Each number is 200 + 20 x the weight over its row's rms, rounded and kept within 0 to 999. Layers, rows and columns count from 0. The size before them is the row's rms in percent of the matrix's.

# down: layer 4 MLP down (transposed), 704x256, rms 0.0581, rows 291-299, columns 0-255
# gate: layer 4 MLP gate, 704x256, rms 0.17, rows 292-300, columns 0-255
# up: layer 4 MLP up, 704x256, rms 0.171, rows 292-300, columns 0-255
down291,107,211,196,179,216,212,215,211,201,177,222,190,206,205,211,213,187,192,213,191,221,171,181,206,157,230,206,206,195,223,161,235,240,204,163,197,215,196,198,182,202,203,183,187,175,219,182,198,182,227,210,211,174,170,214,210,180,193,171,211,208,200,225,181,131,212,202,236,190,179,216,184,216,192,218,171,214,204,185,213,216,189,172,200,181,190,178,188,198,236,181,195,184,197,220,181,188,188,196,226,209,234,190,200,196,179,169,221,187,192,192,197,200,204,202,198,191,190,210,184,176,199,181,200,218,199,208,189,195,192,194,195,199,178,194,217,198,216,199,236,201,210,200,237,246,176,193,222,217,209,180,179,186,223,241,200,231,288,202,186,202,176,193,182,167,181,214,175,221,165,172,195,211,194,209,215,184,193,211,200,179,211,170,178,209,177,203,191,196,174,191,183,205,184,208,185,169,162,213,208,190,237,226,229,198,217,211,189,207,208,187,197,153,200,192,156,200,179,179,201,212,200,215,160,195,215,215,182,221,194,221,191,180,214,240,215,166,203,216,224,233,184,163,143,215,183,181,218,204,222,209,219,182,189,197,202,175
gate292,127,201,142,212,210,190,163,201,178,191,192,218,220,201,202,208,197,215,210,168,218,168,225,248,187,157,195,176,214,205,210,174,204,220,217,205,215,179,175,192,216,216,214,210,192,195,238,204,179,226,180,184,189,176,192,185,185,178,221,188,203,225,226,190,197,183,218,202,172,188,183,221,218,200,184,198,202,166,211,213,165,175,216,192,225,167,228,216,200,197,205,224,212,179,206,164,222,188,165,193,167,182,206,198,194,189,199,218,173,263,160,184,183,179,182,221,207,207,207,165,230,203,222,210,191,201,202,204,204,195,201,207,204,200,203,184,224,192,184,208,236,202,209,211,194,157,187,216,201,203,218,241,182,219,212,196,230,206,170,216,166,214,229,213,215,219,222,214,212,205,227,206,207,191,189,193,224,213,167,161,225,194,204,185,228,210,194,237,213,197,178,186,198,238,188,187,203,155,184,191,194,202,168,179,197,217,198,206,199,192,183,220,202,201,212,235,233,197,209,211,188,169,223,202,248,222,194,195,147,197,221,197,243,173,213,206,184,214,161,180,176,202,215,220,208,195,211,214,182,197,215,160,214,198,222,226,179
up292,124,201,190,217,196,186,188,211,191,191,171,211,197,189,186,226,219,211,233,181,185,157,217,237,177,182,189,170,230,227,179,198,177,193,223,213,203,163,189,196,195,188,194,226,202,221,218,206,181,230,174,201,190,157,180,192,212,222,218,177,213,199,215,188,170,191,186,180,174,165,220,192,233,192,172,223,200,178,228,241,179,172,197,210,211,217,211,208,191,193,222,222,201,193,190,203,192,206,184,171,176,182,191,190,208,190,203,211,197,264,206,199,146,202,155,198,208,187,185,202,222,166,206,212,200,214,216,185,194,219,200,211,201,185,199,211,201,195,175,220,212,213,211,205,166,203,245,204,208,185,178,193,209,207,211,183,200,205,194,225,167,203,229,181,191,192,231,199,207,172,240,198,216,190,193,182,218,205,187,176,199,191,215,206,231,186,189,228,225,212,219,189,191,197,188,191,193,175,194,198,189,173,198,194,231,211,192,191,182,210,161,235,231,217,230,208,223,197,202,191,223,185,228,210,240,227,184,163,141,223,239,172,243,179,253,210,174,210,195,223,193,215,224,194,205,193,207,215,195,207,227,162,187,190,224,228,184
down292,116,207,189,200,205,226,195,185,223,198,177,206,243,200,207,178,219,193,211,180,206,202,221,168,179,194,188,206,203,178,220,179,196,209,210,208,245,205,226,163,184,240,220,186,194,176,158,210,207,162,216,227,203,233,223,208,211,212,236,177,196,208,181,215,189,220,240,207,179,227,171,190,201,205,183,182,202,193,140,187,192,187,184,195,221,198,183,183,216,234,205,185,195,180,188,207,211,176,181,184,222,214,225,218,197,211,216,202,222,188,216,219,236,185,193,207,181,210,230,228,171,237,201,176,177,186,168,184,193,214,191,198,205,210,210,199,195,174,239,176,166,198,222,213,189,166,190,209,172,207,212,208,169,209,200,202,195,147,200,205,201,218,188,244,234,202,191,190,219,240,183,197,171,210,182,228,194,219,187,213,194,203,167,183,199,203,160,181,184,186,173,191,183,230,214,201,184,212,193,195,187,190,159,212,201,202,232,187,223,226,180,176,150,195,180,178,181,203,195,215,202,233,226,186,188,167,208,213,224,179,172,164,198,206,160,203,227,188,162,180,189,205,227,205,207,207,190,222,229,182,196,223,185,199,205,179,213
gate293,099,203,192,187,219,198,167,218,221,212,192,223,216,192,216,184,155,191,190,161,184,182,198,212,228,213,229,168,179,214,205,147,183,198,192,231,164,208,207,165,218,192,203,176,199,193,208,211,201,185,187,185,180,182,152,220,176,225,229,202,207,205,181,208,198,172,208,217,225,223,197,188,196,242,175,177,205,181,185,232,173,198,193,214,228,192,236,242,223,193,185,182,225,180,189,156,192,198,203,243,195,196,183,196,197,203,190,189,221,204,191,206,214,172,225,191,184,211,206,204,191,166,190,239,206,194,172,227,187,215,191,210,197,198,169,161,217,190,204,209,194,191,195,198,183,155,189,190,189,135,239,201,222,198,212,179,218,175,211,248,208,220,205,151,228,217,192,176,200,212,188,191,202,208,229,216,198,162,178,191,200,182,206,212,170,201,221,188,198,200,210,200,201,224,212,162,212,170,226,211,176,184,219,185,226,216,216,226,224,181,190,195,183,186,198,217,186,199,216,178,199,189,204,211,198,211,213,219,225,205,233,197,174,211,201,178,228,171,184,181,188,206,233,169,190,184,192,218,207,192,207,216,203,239,168,237,189
up293,104,223,199,196,181,189,192,204,203,216,211,210,216,204,236,189,167,184,203,200,202,198,218,204,207,231,203,167,223,219,182,160,190,215,199,250,196,202,214,157,222,216,165,201,219,192,205,202,198,200,193,210,207,183,171,200,170,206,191,182,205,187,155,197,215,190,211,188,236,206,182,177,191,227,215,166,211,170,215,246,188,204,212,210,249,205,240,214,169,194,222,213,217,181,161,198,201,191,247,204,184,202,172,174,194,201,197,187,150,199,199,212,158,182,183,200,185,185,211,189,188,185,205,243,231,208,192,211,193,199,193,205,201,223,196,161,229,183,187,211,223,181,199,192,195,221,200,218,212,189,245,190,199,177,168,185,214,208,199,236,213,202,204,192,223,209,188,214,199,211,172,191,193,193,248,197,198,198,204,181,186,145,237,192,178,250,149,217,185,176,214,214,223,220,219,175,222,197,174,220,225,191,243,228,221,216,207,215,207,189,205,186,215,179,232,190,217,185,183,200,199,219,187,200,204,209,201,198,197,196,198,221,160,221,211,176,186,185,172,198,181,227,225,216,192,205,196,219,197,184,211,231,177,241,175,212,199
down293,099,178,214,190,177,177,188,213,217,210,211,203,209,197,230,193,222,162,237,198,196,202,211,197,191,194,178,186,226,195,158,212,202,211,178,210,199,193,195,169,183,185,174,228,236,190,196,207,187,190,219,194,178,166,216,191,213,201,249,155,226,183,179,193,199,216,238,220,221,219,210,230,177,218,214,172,160,193,215,223,175,186,225,229,186,217,196,192,178,198,230,225,158,216,155,233,175,181,209,212,212,190,202,200,193,207,217,191,165,192,182,220,215,186,182,187,212,205,192,176,218,201,194,183,220,124,159,212,201,198,230,207,206,208,214,207,179,212,207,210,220,185,195,202,182,216,218,201,214,194,214,230,183,215,193,232,205,174,169,181,208,203,204,215,173,202,203,203,245,243,197,213,184,154,249,194,201,210,182,177,197,185,179,219,213,230,152,242,200,201,197,195,214,207,168,214,189,232,183,207,221,205,215,200,195,244,221,198,199,223,215,219,191,208,203,177,195,187,180,203,209,228,234,204,192,213,215,190,207,189,194,239,181,219,201,215,174,179,154,191,213,220,214,199,180,201,203,199,197,188,208,188,197,224,226,190,183
gate294,104,246,159,178,211,226,152,188,180,227,175,187,178,150,154,157,197,173,195,214,205,209,199,158,195,220,193,167,189,219,202,174,236,199,192,209,219,149,168,180,218,188,211,222,215,210,233,206,219,194,214,200,237,216,205,241,197,197,197,209,191,200,161,206,182,206,200,189,211,207,222,196,185,205,200,234,188,163,211,177,197,188,179,191,221,210,210,203,220,209,200,236,197,196,199,152,200,169,208,178,199,250,202,210,213,229,184,227,226,193,205,210,196,203,235,202,206,188,215,189,227,191,226,183,186,203,208,196,200,210,180,164,178,185,199,215,188,205,200,237,175,241,185,179,179,213,208,223,226,182,210,223,189,196,173,213,205,200,205,232,216,211,189,205,211,215,193,215,186,237,183,228,186,187,200,206,164,198,191,187,206,180,187,185,158,188,186,194,218,166,193,218,203,166,204,192,181,197,213,174,189,188,201,186,226,196,215,221,220,209,202,175,183,183,231,182,182,212,195,208,191,171,185,206,210,217,189,247,206,211,212,194,212,158,185,186,194,199,197,153,213,205,184,219,202,235,203,181,209,226,197,181,184,236,194,182,226
up294,103,145,209,201,201,216,202,216,213,187,208,200,206,230,229,232,201,220,208,192,195,185,185,235,201,182,204,233,202,184,165,216,190,204,198,214,177,229,268,212,174,180,210,200,167,214,191,210,218,205,199,189,177,191,197,200,204,175,196,209,204,219,222,191,225,182,202,219,186,203,186,202,195,168,219,179,199,219,178,193,217,205,216,190,195,198,216,207,181,210,230,186,212,186,189,218,188,230,188,215,178,177,203,183,210,198,217,195,187,183,189,174,191,206,185,211,194,207,216,198,185,194,164,216,211,184,206,186,194,191,224,242,217,190,214,196,196,182,205,167,209,188,207,212,224,181,181,176,172,205,196,176,206,204,230,198,210,210,179,174,211,197,241,185,182,202,226,196,228,148,195,168,185,220,186,191,238,210,209,219,206,214,202,206,245,204,214,204,171,244,183,194,162,230,190,218,228,232,176,199,210,209,194,228,138,195,160,194,169,192,196,225,213,223,176,257,202,183,185,183,180,226,211,152,181,164,194,165,192,180,178,220,191,231,216,214,215,169,199,251,184,199,203,206,211,183,183,206,186,208,192,222,192,166,225,225,185
down294,112,176,235,226,188,206,240,226,192,192,224,218,233,228,227,204,201,210,217,156,200,206,179,233,203,174,202,226,197,189,210,210,190,190,207,196,165,192,207,189,230,224,215,173,202,179,180,183,224,210,209,203,188,215,197,175,203,187,242,225,201,248,238,182,243,199,226,182,216,208,182,199,173,198,199,155,219,223,182,223,198,174,203,192,193,155,220,219,192,200,225,188,213,213,193,227,226,214,208,232,224,183,218,203,187,170,219,208,208,180,217,203,187,190,181,201,185,222,183,216,185,208,197,209,217,215,185,191,181,191,215,231,204,182,191,211,186,181,206,188,200,165,179,207,233,177,190,180,186,180,216,184,197,197,228,199,165,195,206,172,187,220,212,188,198,200,193,170,224,165,204,183,219,201,199,227,212,157,206,241,197,177,194,219,222,181,200,205,187,220,177,215,170,218,216,205,245,214,199,238,202,189,185,212,166,204,176,190,190,165,206,211,182,222,174,217,214,164,183,184,150,189,217,193,192,185,202,184,194,218,203,178,179,233,207,180,185,181,191,222,190,185,215,186,197,167,223,201,175,182,212,198,198,168,211,271,192
gate295,077,175,233,163,195,193,197,223,241,223,191,215,187,226,224,200,221,198,173,154,189,182,194,212,199,215,195,195,217,211,194,211,192,180,189,184,207,185,202,192,206,219,186,137,216,231,196,216,198,180,188,217,187,207,174,199,222,249,202,229,240,238,191,197,189,180,226,220,196,215,179,223,205,198,217,214,179,198,202,207,177,178,215,193,206,216,226,185,204,207,202,190,227,188,195,182,206,158,193,212,212,216,192,190,185,189,222,197,149,170,199,209,242,206,212,184,220,201,186,181,170,234,211,226,218,244,218,202,231,201,221,212,221,216,181,177,203,156,205,198,177,218,168,210,198,233,196,187,203,200,214,183,194,153,214,206,187,211,196,222,214,170,190,188,200,173,193,210,217,161,199,216,189,208,205,156,206,216,222,189,215,211,208,182,198,228,210,185,167,167,211,192,180,190,219,204,203,187,188,206,242,207,182,195,182,191,189,199,193,215,200,205,217,222,235,233,215,191,170,195,171,180,235,210,231,235,213,167,192,207,231,222,197,161,205,202,181,189,184,170,212,237,225,193,194,208,174,203,198,218,192,204,159,181,155,184,191
up295,080,213,216,178,211,177,171,230,210,184,194,168,204,199,185,175,179,194,193,187,220,212,190,182,206,233,216,208,212,210,195,167,237,182,169,199,189,207,190,237,174,188,201,166,188,169,193,176,193,216,260,205,184,183,177,228,212,172,216,213,174,204,174,223,200,206,209,200,182,216,162,199,170,212,201,218,185,199,191,186,182,221,191,233,205,198,224,185,220,179,203,194,171,241,184,192,169,206,182,212,190,193,188,189,226,195,188,192,237,173,229,205,214,191,208,216,162,226,197,225,192,204,207,221,197,195,215,211,214,222,188,220,191,196,150,184,201,177,178,204,168,187,140,217,192,191,187,221,187,200,192,178,149,186,201,208,182,198,174,224,228,241,186,192,154,186,189,247,186,187,206,174,250,192,198,198,196,201,229,209,163,212,220,150,190,170,198,206,180,174,194,194,170,223,211,207,230,204,223,205,186,222,177,203,194,200,172,213,195,163,211,201,173,193,193,178,194,213,185,224,219,187,190,198,201,187,218,203,187,205,214,208,209,185,218,186,202,230,173,200,198,180,204,248,182,205,211,238,215,205,222,185,213,222,187,192,224
down295,071,228,222,239,212,171,196,227,171,177,199,194,204,209,169,221,198,243,212,208,202,182,196,190,212,191,191,235,213,199,195,206,219,207,188,209,226,192,198,184,177,226,245,181,205,209,203,219,205,215,231,204,228,196,197,197,195,171,187,218,199,212,204,206,165,210,170,198,211,219,181,199,207,226,218,152,228,172,160,232,185,196,173,180,189,207,181,184,226,189,202,203,226,169,200,204,169,193,206,196,192,197,221,198,234,182,230,205,216,206,220,210,174,187,157,232,135,234,227,211,177,178,190,199,196,203,190,180,191,200,188,228,207,236,225,203,173,230,243,205,183,201,220,205,182,211,192,204,194,180,182,190,183,188,190,192,214,198,223,224,195,223,205,232,207,212,208,203,229,228,202,214,251,167,201,208,216,188,224,200,205,176,197,204,182,199,186,180,189,242,203,227,211,179,199,198,198,201,186,195,195,193,215,225,209,229,187,185,211,206,180,221,198,210,179,234,212,209,199,201,211,193,197,226,213,183,167,221,217,205,188,156,192,227,210,207,219,202,154,208,164,232,202,199,198,162,227,159,231,239,228,199,240,225,211,210,212
gate296,078,217,206,212,197,181,181,211,203,210,224,152,166,234,193,191,217,185,185,160,217,253,200,202,216,220,184,205,196,174,193,212,215,183,225,213,221,180,191,183,214,161,198,201,200,214,195,212,188,191,216,219,229,235,208,216,186,207,185,223,195,171,171,179,159,192,173,217,211,197,202,214,204,181,205,215,191,200,187,138,202,202,215,223,230,185,197,175,202,181,175,224,207,187,193,200,193,198,219,220,199,208,214,198,159,209,166,206,225,166,186,211,175,206,195,224,172,187,215,194,193,196,227,189,200,209,228,195,211,197,206,211,201,180,225,185,195,178,211,168,210,181,214,175,184,164,191,147,157,187,182,220,206,199,202,225,220,191,235,227,198,191,256,186,237,212,206,218,211,250,215,237,191,228,217,188,237,226,228,191,175,168,208,192,192,157,180,191,231,214,232,188,174,213,186,208,174,216,197,217,186,188,200,208,230,208,223,203,164,182,214,198,207,193,185,235,170,213,193,156,194,193,224,182,191,211,210,191,183,209,197,170,204,178,198,211,233,214,199,201,223,217,210,197,176,219,221,205,220,214,212,217,194,184,195,179,226
up296,077,227,238,167,208,202,216,197,194,184,200,168,193,204,228,168,206,187,210,185,204,188,209,198,212,186,199,199,196,217,177,222,220,202,231,218,178,197,192,162,196,179,201,183,182,167,196,193,202,214,177,222,244,191,205,243,191,230,174,224,199,175,205,207,171,177,178,179,203,177,218,200,206,186,195,181,199,211,205,212,195,238,216,253,223,200,264,184,189,184,217,197,199,226,183,202,178,202,200,253,198,191,170,215,201,161,187,154,205,172,192,205,226,217,228,175,209,225,164,197,198,216,208,187,194,186,211,195,225,226,223,211,191,178,218,194,212,203,190,221,199,206,181,150,214,198,182,203,170,218,193,194,223,242,194,220,206,184,202,207,180,176,195,195,204,257,206,143,210,206,195,210,184,190,207,185,230,178,221,187,183,197,189,200,192,157,220,187,171,194,241,209,176,172,202,224,203,176,229,207,153,209,201,187,202,201,204,162,192,164,227,198,199,182,202,170,222,187,204,217,182,238,202,209,206,180,205,208,211,201,186,212,229,184,199,218,199,220,212,207,206,199,208,226,168,163,170,193,201,185,195,209,213,173,196,220,189
down296,072,202,209,198,224,182,214,201,188,237,186,200,212,197,235,140,169,155,184,207,172,171,160,203,185,205,195,202,166,196,195,199,201,208,204,193,168,184,198,195,203,166,226,208,190,232,165,190,252,178,200,196,200,179,180,191,194,165,169,178,188,196,208,199,218,184,205,229,249,206,185,204,178,192,215,210,179,190,202,212,207,208,198,191,188,222,194,218,204,200,200,174,237,177,174,221,208,175,197,193,232,221,202,193,187,207,219,180,168,203,208,233,225,179,204,159,189,225,200,193,175,156,168,217,173,200,229,214,202,225,180,175,216,202,179,167,192,194,217,225,226,213,207,238,228,197,197,220,248,184,194,199,198,207,177,201,178,215,184,188,208,236,188,186,196,195,211,204,195,224,186,219,222,189,191,182,205,222,189,180,208,213,191,207,159,184,191,201,208,169,209,186,206,187,160,189,176,211,182,228,166,209,196,192,175,207,154,230,196,230,194,201,198,224,176,198,211,156,172,219,230,189,183,187,213,203,205,225,209,206,195,227,245,208,198,202,193,201,180,189,214,201,200,229,229,197,194,237,226,211,180,176,188,190,179,226,169
gate297,105,222,256,219,234,193,206,217,149,203,206,207,183,207,229,186,186,231,196,167,219,200,215,191,192,211,214,208,197,229,201,211,218,183,212,187,192,214,202,188,195,192,219,208,199,231,204,202,216,157,208,184,186,236,238,189,242,182,229,183,200,214,161,219,182,225,181,185,238,191,188,210,209,202,211,203,188,231,195,186,202,176,219,201,162,194,167,185,205,206,186,202,178,219,161,191,174,186,214,221,182,174,143,190,214,190,229,183,214,183,189,204,179,180,198,185,189,234,163,187,202,207,172,184,198,193,226,228,190,242,195,213,195,188,190,209,182,192,190,205,208,226,197,218,170,194,198,213,190,235,178,193,183,207,208,194,198,193,254,205,194,208,197,218,161,189,207,181,216,195,217,190,217,167,214,198,219,164,207,183,229,218,189,178,225,244,182,216,213,180,222,173,190,172,209,196,202,170,216,232,207,202,214,213,243,187,199,199,182,218,217,220,193,199,190,204,194,229,211,184,216,186,203,219,180,192,166,181,193,181,189,195,232,171,170,166,204,170,204,225,173,237,183,203,198,229,191,168,194,210,234,196,180,201,222,170,229
up297,101,199,191,179,197,183,206,210,235,180,214,185,182,206,226,162,196,170,203,220,224,189,199,176,232,166,217,210,146,236,213,191,215,176,229,174,164,193,247,250,224,198,206,228,198,187,207,214,262,187,206,192,218,222,204,192,219,197,189,218,222,223,211,198,176,184,204,177,200,240,212,199,192,215,206,193,213,204,186,213,221,243,184,191,220,185,220,192,211,191,225,252,169,201,192,209,218,207,212,187,171,222,175,208,194,198,217,186,214,155,205,224,182,213,166,187,198,213,197,168,213,183,172,190,197,180,178,207,212,215,197,172,207,217,175,214,185,180,211,160,173,221,199,191,193,204,187,197,195,191,193,218,203,218,236,177,212,194,210,216,170,206,235,171,193,178,200,220,194,171,162,215,225,177,216,191,191,220,190,206,203,209,182,197,178,197,173,190,169,190,180,219,174,200,210,197,194,220,192,187,231,227,174,191,183,184,195,182,202,182,212,207,192,174,230,230,218,195,188,215,176,220,218,234,171,176,173,204,189,164,152,203,204,204,189,184,199,201,203,203,224,241,175,194,190,206,219,198,170,239,203,203,197,171,203,215,220
down297,090,201,182,203,191,214,173,179,212,202,198,209,185,167,186,184,197,212,197,171,213,174,183,202,182,242,213,218,194,200,206,200,201,228,193,185,179,208,172,163,208,226,206,189,197,201,193,197,198,216,214,191,202,207,208,201,211,225,181,204,209,187,162,188,208,219,215,198,176,175,187,207,212,238,229,195,201,162,201,218,192,178,232,190,200,208,188,209,220,224,181,204,203,244,197,182,174,207,223,209,196,173,204,198,217,229,212,183,196,230,217,217,178,203,188,207,188,198,212,217,210,227,190,208,229,157,199,183,190,199,171,186,195,212,226,184,210,186,216,182,190,187,199,188,198,223,183,199,184,163,171,218,216,217,238,187,221,95,190,170,223,208,222,206,201,198,238,210,196,222,208,194,189,202,222,189,196,194,210,216,182,196,171,178,153,198,200,185,202,206,235,198,186,206,196,197,180,178,200,206,204,211,221,172,170,186,251,194,174,167,161,210,192,219,237,174,193,189,200,189,188,197,216,208,215,194,182,210,247,201,158,189,209,213,194,201,224,236,224,239,195,182,214,240,249,210,165,195,214,234,208,208,196,191,204,160,219
gate298,092,184,206,205,167,231,175,206,188,214,213,225,220,207,235,229,191,181,212,181,175,241,228,217,208,206,223,229,202,173,209,222,204,194,203,153,202,181,192,155,202,216,220,152,174,172,163,203,195,190,191,162,190,195,197,211,220,227,203,215,203,182,199,237,243,141,199,191,224,176,193,188,213,237,185,193,165,232,190,209,198,252,225,220,188,188,208,209,225,185,228,186,196,222,193,176,207,178,193,238,252,227,232,185,187,228,181,168,173,168,214,209,177,174,170,214,181,168,229,199,184,189,215,214,196,233,203,266,188,218,174,169,203,212,219,181,203,235,194,184,211,205,173,186,191,200,201,171,223,172,205,203,184,201,201,197,166,212,208,206,236,189,220,205,197,198,230,180,206,199,215,176,172,200,232,207,185,199,211,194,202,218,166,197,213,221,189,185,215,197,216,182,223,221,195,189,221,190,224,215,170,198,216,199,216,193,186,209,214,204,192,188,211,209,189,192,202,198,230,178,209,199,193,205,216,190,220,193,226,212,185,196,202,213,187,196,203,179,198,196,221,183,216,204,193,178,205,197,192,174,195,216,223,231,215,187,217
up298,092,222,202,188,223,209,192,199,215,157,209,213,209,176,192,179,229,225,220,242,203,194,193,176,168,239,190,199,179,212,162,210,192,172,196,237,182,227,205,221,190,211,205,254,204,224,188,167,176,212,208,237,207,196,178,200,205,201,236,223,196,197,207,158,170,222,188,205,224,231,194,199,227,184,210,181,205,224,194,191,188,168,159,193,204,197,241,162,212,212,176,219,195,205,224,209,231,195,224,174,163,178,187,205,220,178,180,229,220,224,197,158,215,226,185,150,197,221,168,187,222,219,201,186,195,158,146,170,206,201,178,213,214,189,181,215,211,191,205,204,196,186,177,209,179,201,230,195,190,206,181,221,193,188,198,224,216,191,196,203,173,173,189,209,214,227,181,211,213,185,198,213,217,216,207,194,206,199,191,191,193,198,226,190,178,168,224,208,175,227,182,197,205,183,213,185,195,191,189,228,165,233,198,219,195,201,202,213,187,174,176,218,180,205,213,203,199,220,226,196,200,202,187,184,208,221,195,225,197,207,227,218,167,178,177,250,202,233,214,235,200,197,178,196,226,199,213,231,180,169,200,203,184,159,208,211,219
down298,094,221,204,179,223,192,194,222,223,215,215,159,210,211,189,174,233,218,209,208,210,185,178,169,174,197,177,182,188,209,200,182,204,185,188,234,216,221,198,225,189,211,179,220,174,169,210,182,208,236,187,221,202,203,183,191,192,164,235,223,181,201,213,163,193,238,161,189,207,181,199,193,210,184,221,180,207,174,223,199,184,175,173,179,203,194,223,165,222,191,227,223,184,178,230,203,162,188,207,206,192,184,170,198,210,168,190,230,183,218,207,193,216,215,258,196,183,206,190,211,196,216,220,192,215,181,184,142,203,198,217,206,194,179,187,203,190,195,189,214,197,199,196,219,197,230,219,199,180,219,172,189,194,203,194,197,230,257,158,190,174,197,192,169,182,203,181,156,210,202,212,200,240,210,158,221,237,192,213,207,181,198,223,231,173,195,221,223,166,211,184,187,194,169,195,211,195,208,198,212,201,207,182,216,182,185,215,196,214,188,199,179,168,198,181,195,185,224,211,227,209,249,208,212,217,200,180,185,225,216,209,208,169,180,234,204,244,215,200,197,215,184,216,190,184,211,207,217,189,242,239,205,212,163,202,222,197
gate299,110,185,184,198,242,208,189,224,246,223,198,214,204,184,198,193,206,216,159,195,136,253,184,177,176,203,199,172,171,221,199,204,202,185,181,204,200,217,185,178,224,206,184,173,232,215,236,205,184,231,217,178,224,206,154,193,198,187,197,188,175,182,206,230,196,187,217,206,206,250,226,225,191,196,194,197,168,208,225,198,203,205,188,208,210,197,220,197,205,167,206,156,194,206,207,212,178,209,210,216,209,212,178,168,211,199,184,192,207,229,199,199,183,182,213,210,212,186,201,206,163,170,203,222,204,207,185,200,193,221,195,202,237,209,200,212,170,206,217,179,170,242,195,209,191,205,201,166,184,225,197,236,189,185,208,208,225,204,221,213,199,199,206,189,211,239,203,208,179,224,185,190,191,220,161,240,238,205,186,214,166,200,178,182,223,228,197,216,214,193,198,176,244,167,198,182,215,199,193,176,200,170,179,186,219,215,189,200,214,166,180,223,177,214,202,174,231,234,210,179,213,203,224,232,181,209,221,195,193,211,181,204,181,195,218,206,201,197,172,172,190,191,202,209,169,226,181,219,167,227,208,221,183,186,148,230,221
up299,118,222,208,240,151,171,235,180,181,212,176,152,206,208,213,209,209,202,243,155,219,173,191,237,226,197,154,228,194,191,184,188,224,180,219,183,223,206,212,228,222,184,221,215,187,191,208,196,186,180,201,204,153,192,206,265,236,176,208,179,224,199,190,183,180,174,197,206,231,179,160,195,216,210,203,220,209,202,205,194,196,182,193,229,231,233,189,204,196,202,173,207,214,202,198,199,217,198,215,187,187,183,245,239,184,183,186,214,222,178,186,175,208,203,193,173,210,209,213,198,221,217,208,180,195,188,200,202,242,195,188,193,171,201,190,204,223,191,168,183,194,196,201,148,210,220,192,186,197,171,196,191,197,208,188,195,179,200,195,199,178,184,208,198,162,168,244,208,190,190,207,215,231,218,207,178,182,176,173,197,216,204,232,210,199,184,220,162,187,168,207,216,214,220,168,227,186,199,198,202,223,200,215,195,196,199,170,211,212,214,174,194,214,189,194,238,224,195,187,215,190,180,177,173,220,206,212,214,201,197,196,193,215,211,175,203,206,187,181,201,213,228,211,229,188,176,205,233,241,246,192,173,226,201,222,196,204
down299,128,225,206,231,177,198,234,211,187,196,204,146,176,193,190,222,189,203,226,166,214,187,182,241,207,194,172,234,211,216,194,184,234,177,242,197,215,197,211,193,207,221,211,215,212,176,195,188,226,172,188,229,179,205,207,251,207,215,207,194,205,174,249,162,166,227,193,203,212,169,173,185,211,216,169,215,205,194,187,182,178,179,198,196,192,221,178,205,211,192,190,201,210,213,205,208,239,180,208,172,186,218,167,224,212,192,211,224,220,208,203,184,222,205,228,196,227,176,170,202,217,216,170,190,258,196,221,221,217,176,181,193,186,211,219,228,225,171,182,202,182,211,203,186,225,219,223,199,206,205,186,207,196,234,191,198,171,208,169,191,213,176,197,213,179,204,184,221,199,201,192,229,207,202,185,208,172,162,191,163,212,198,226,218,179,180,212,181,208,180,235,215,169,208,220,242,190,197,227,172,206,215,194,186,211,194,185,212,220,198,221,196,197,180,195,217,194,223,192,179,166,207,187,211,213,208,181,236,218,217,208,173,228,205,196,218,175,204,223,204,199,211,226,218,164,205,176,214,232,225,191,169,192,205,255,177,205
gate300,121,193,247,211,211,207,224,193,197,201,203,207,177,177,183,205,211,170,206,204,156,227,208,234,187,195,186,212,194,177,190,247,214,208,210,234,195,198,209,181,181,189,208,203,204,184,193,185,200,197,194,172,201,217,191,156,174,197,198,213,186,229,240,208,215,202,189,159,224,200,155,213,208,189,214,224,177,205,199,208,190,216,231,201,195,178,225,208,186,203,238,190,189,216,224,173,203,226,249,237,163,221,182,198,197,221,214,156,194,173,183,214,214,190,184,199,192,205,198,202,193,211,186,176,221,235,215,213,260,205,210,182,190,197,223,203,212,183,198,199,220,218,218,206,204,225,197,187,177,178,225,174,179,221,230,140,205,195,224,184,220,175,203,224,146,204,192,207,205,203,153,202,228,216,204,202,192,188,192,185,193,195,211,208,188,168,186,194,189,187,165,175,255,185,204,201,213,182,203,245,174,220,195,180,226,179,218,217,216,201,215,180,189,192,214,202,175,238,196,217,209,208,176,207,189,195,239,198,200,229,185,177,183,197,205,206,194,157,194,227,234,176,195,186,188,200,195,227,193,207,221,202,240,210,206,178,210
up300,120,196,170,200,172,211,189,210,185,196,200,177,234,217,227,185,191,231,190,193,229,199,193,161,223,202,205,200,179,238,200,194,184,200,190,174,191,186,208,241,220,228,205,188,182,226,188,220,189,200,219,232,180,186,220,252,215,197,172,193,208,186,169,210,166,197,185,212,167,183,216,204,207,220,175,180,205,206,190,171,179,186,172,201,215,214,179,208,202,175,186,212,219,200,174,249,171,198,150,173,222,205,228,192,199,147,171,227,197,232,237,197,189,211,220,192,197,188,205,213,199,179,219,198,188,172,201,193,149,201,216,221,212,198,202,208,184,224,186,214,203,194,161,211,202,169,226,223,244,201,193,210,201,173,168,241,193,194,189,213,175,224,178,159,227,196,204,179,200,185,234,200,177,179,200,175,235,206,194,234,234,209,199,177,213,207,187,210,200,194,231,194,162,221,201,214,201,176,204,168,192,188,218,185,186,222,208,206,217,201,209,244,196,208,194,215,231,164,207,190,186,198,206,184,217,212,174,199,185,193,219,219,213,182,208,191,235,226,221,179,209,193,208,186,211,205,207,188,194,186,176,202,135,194,188,208,204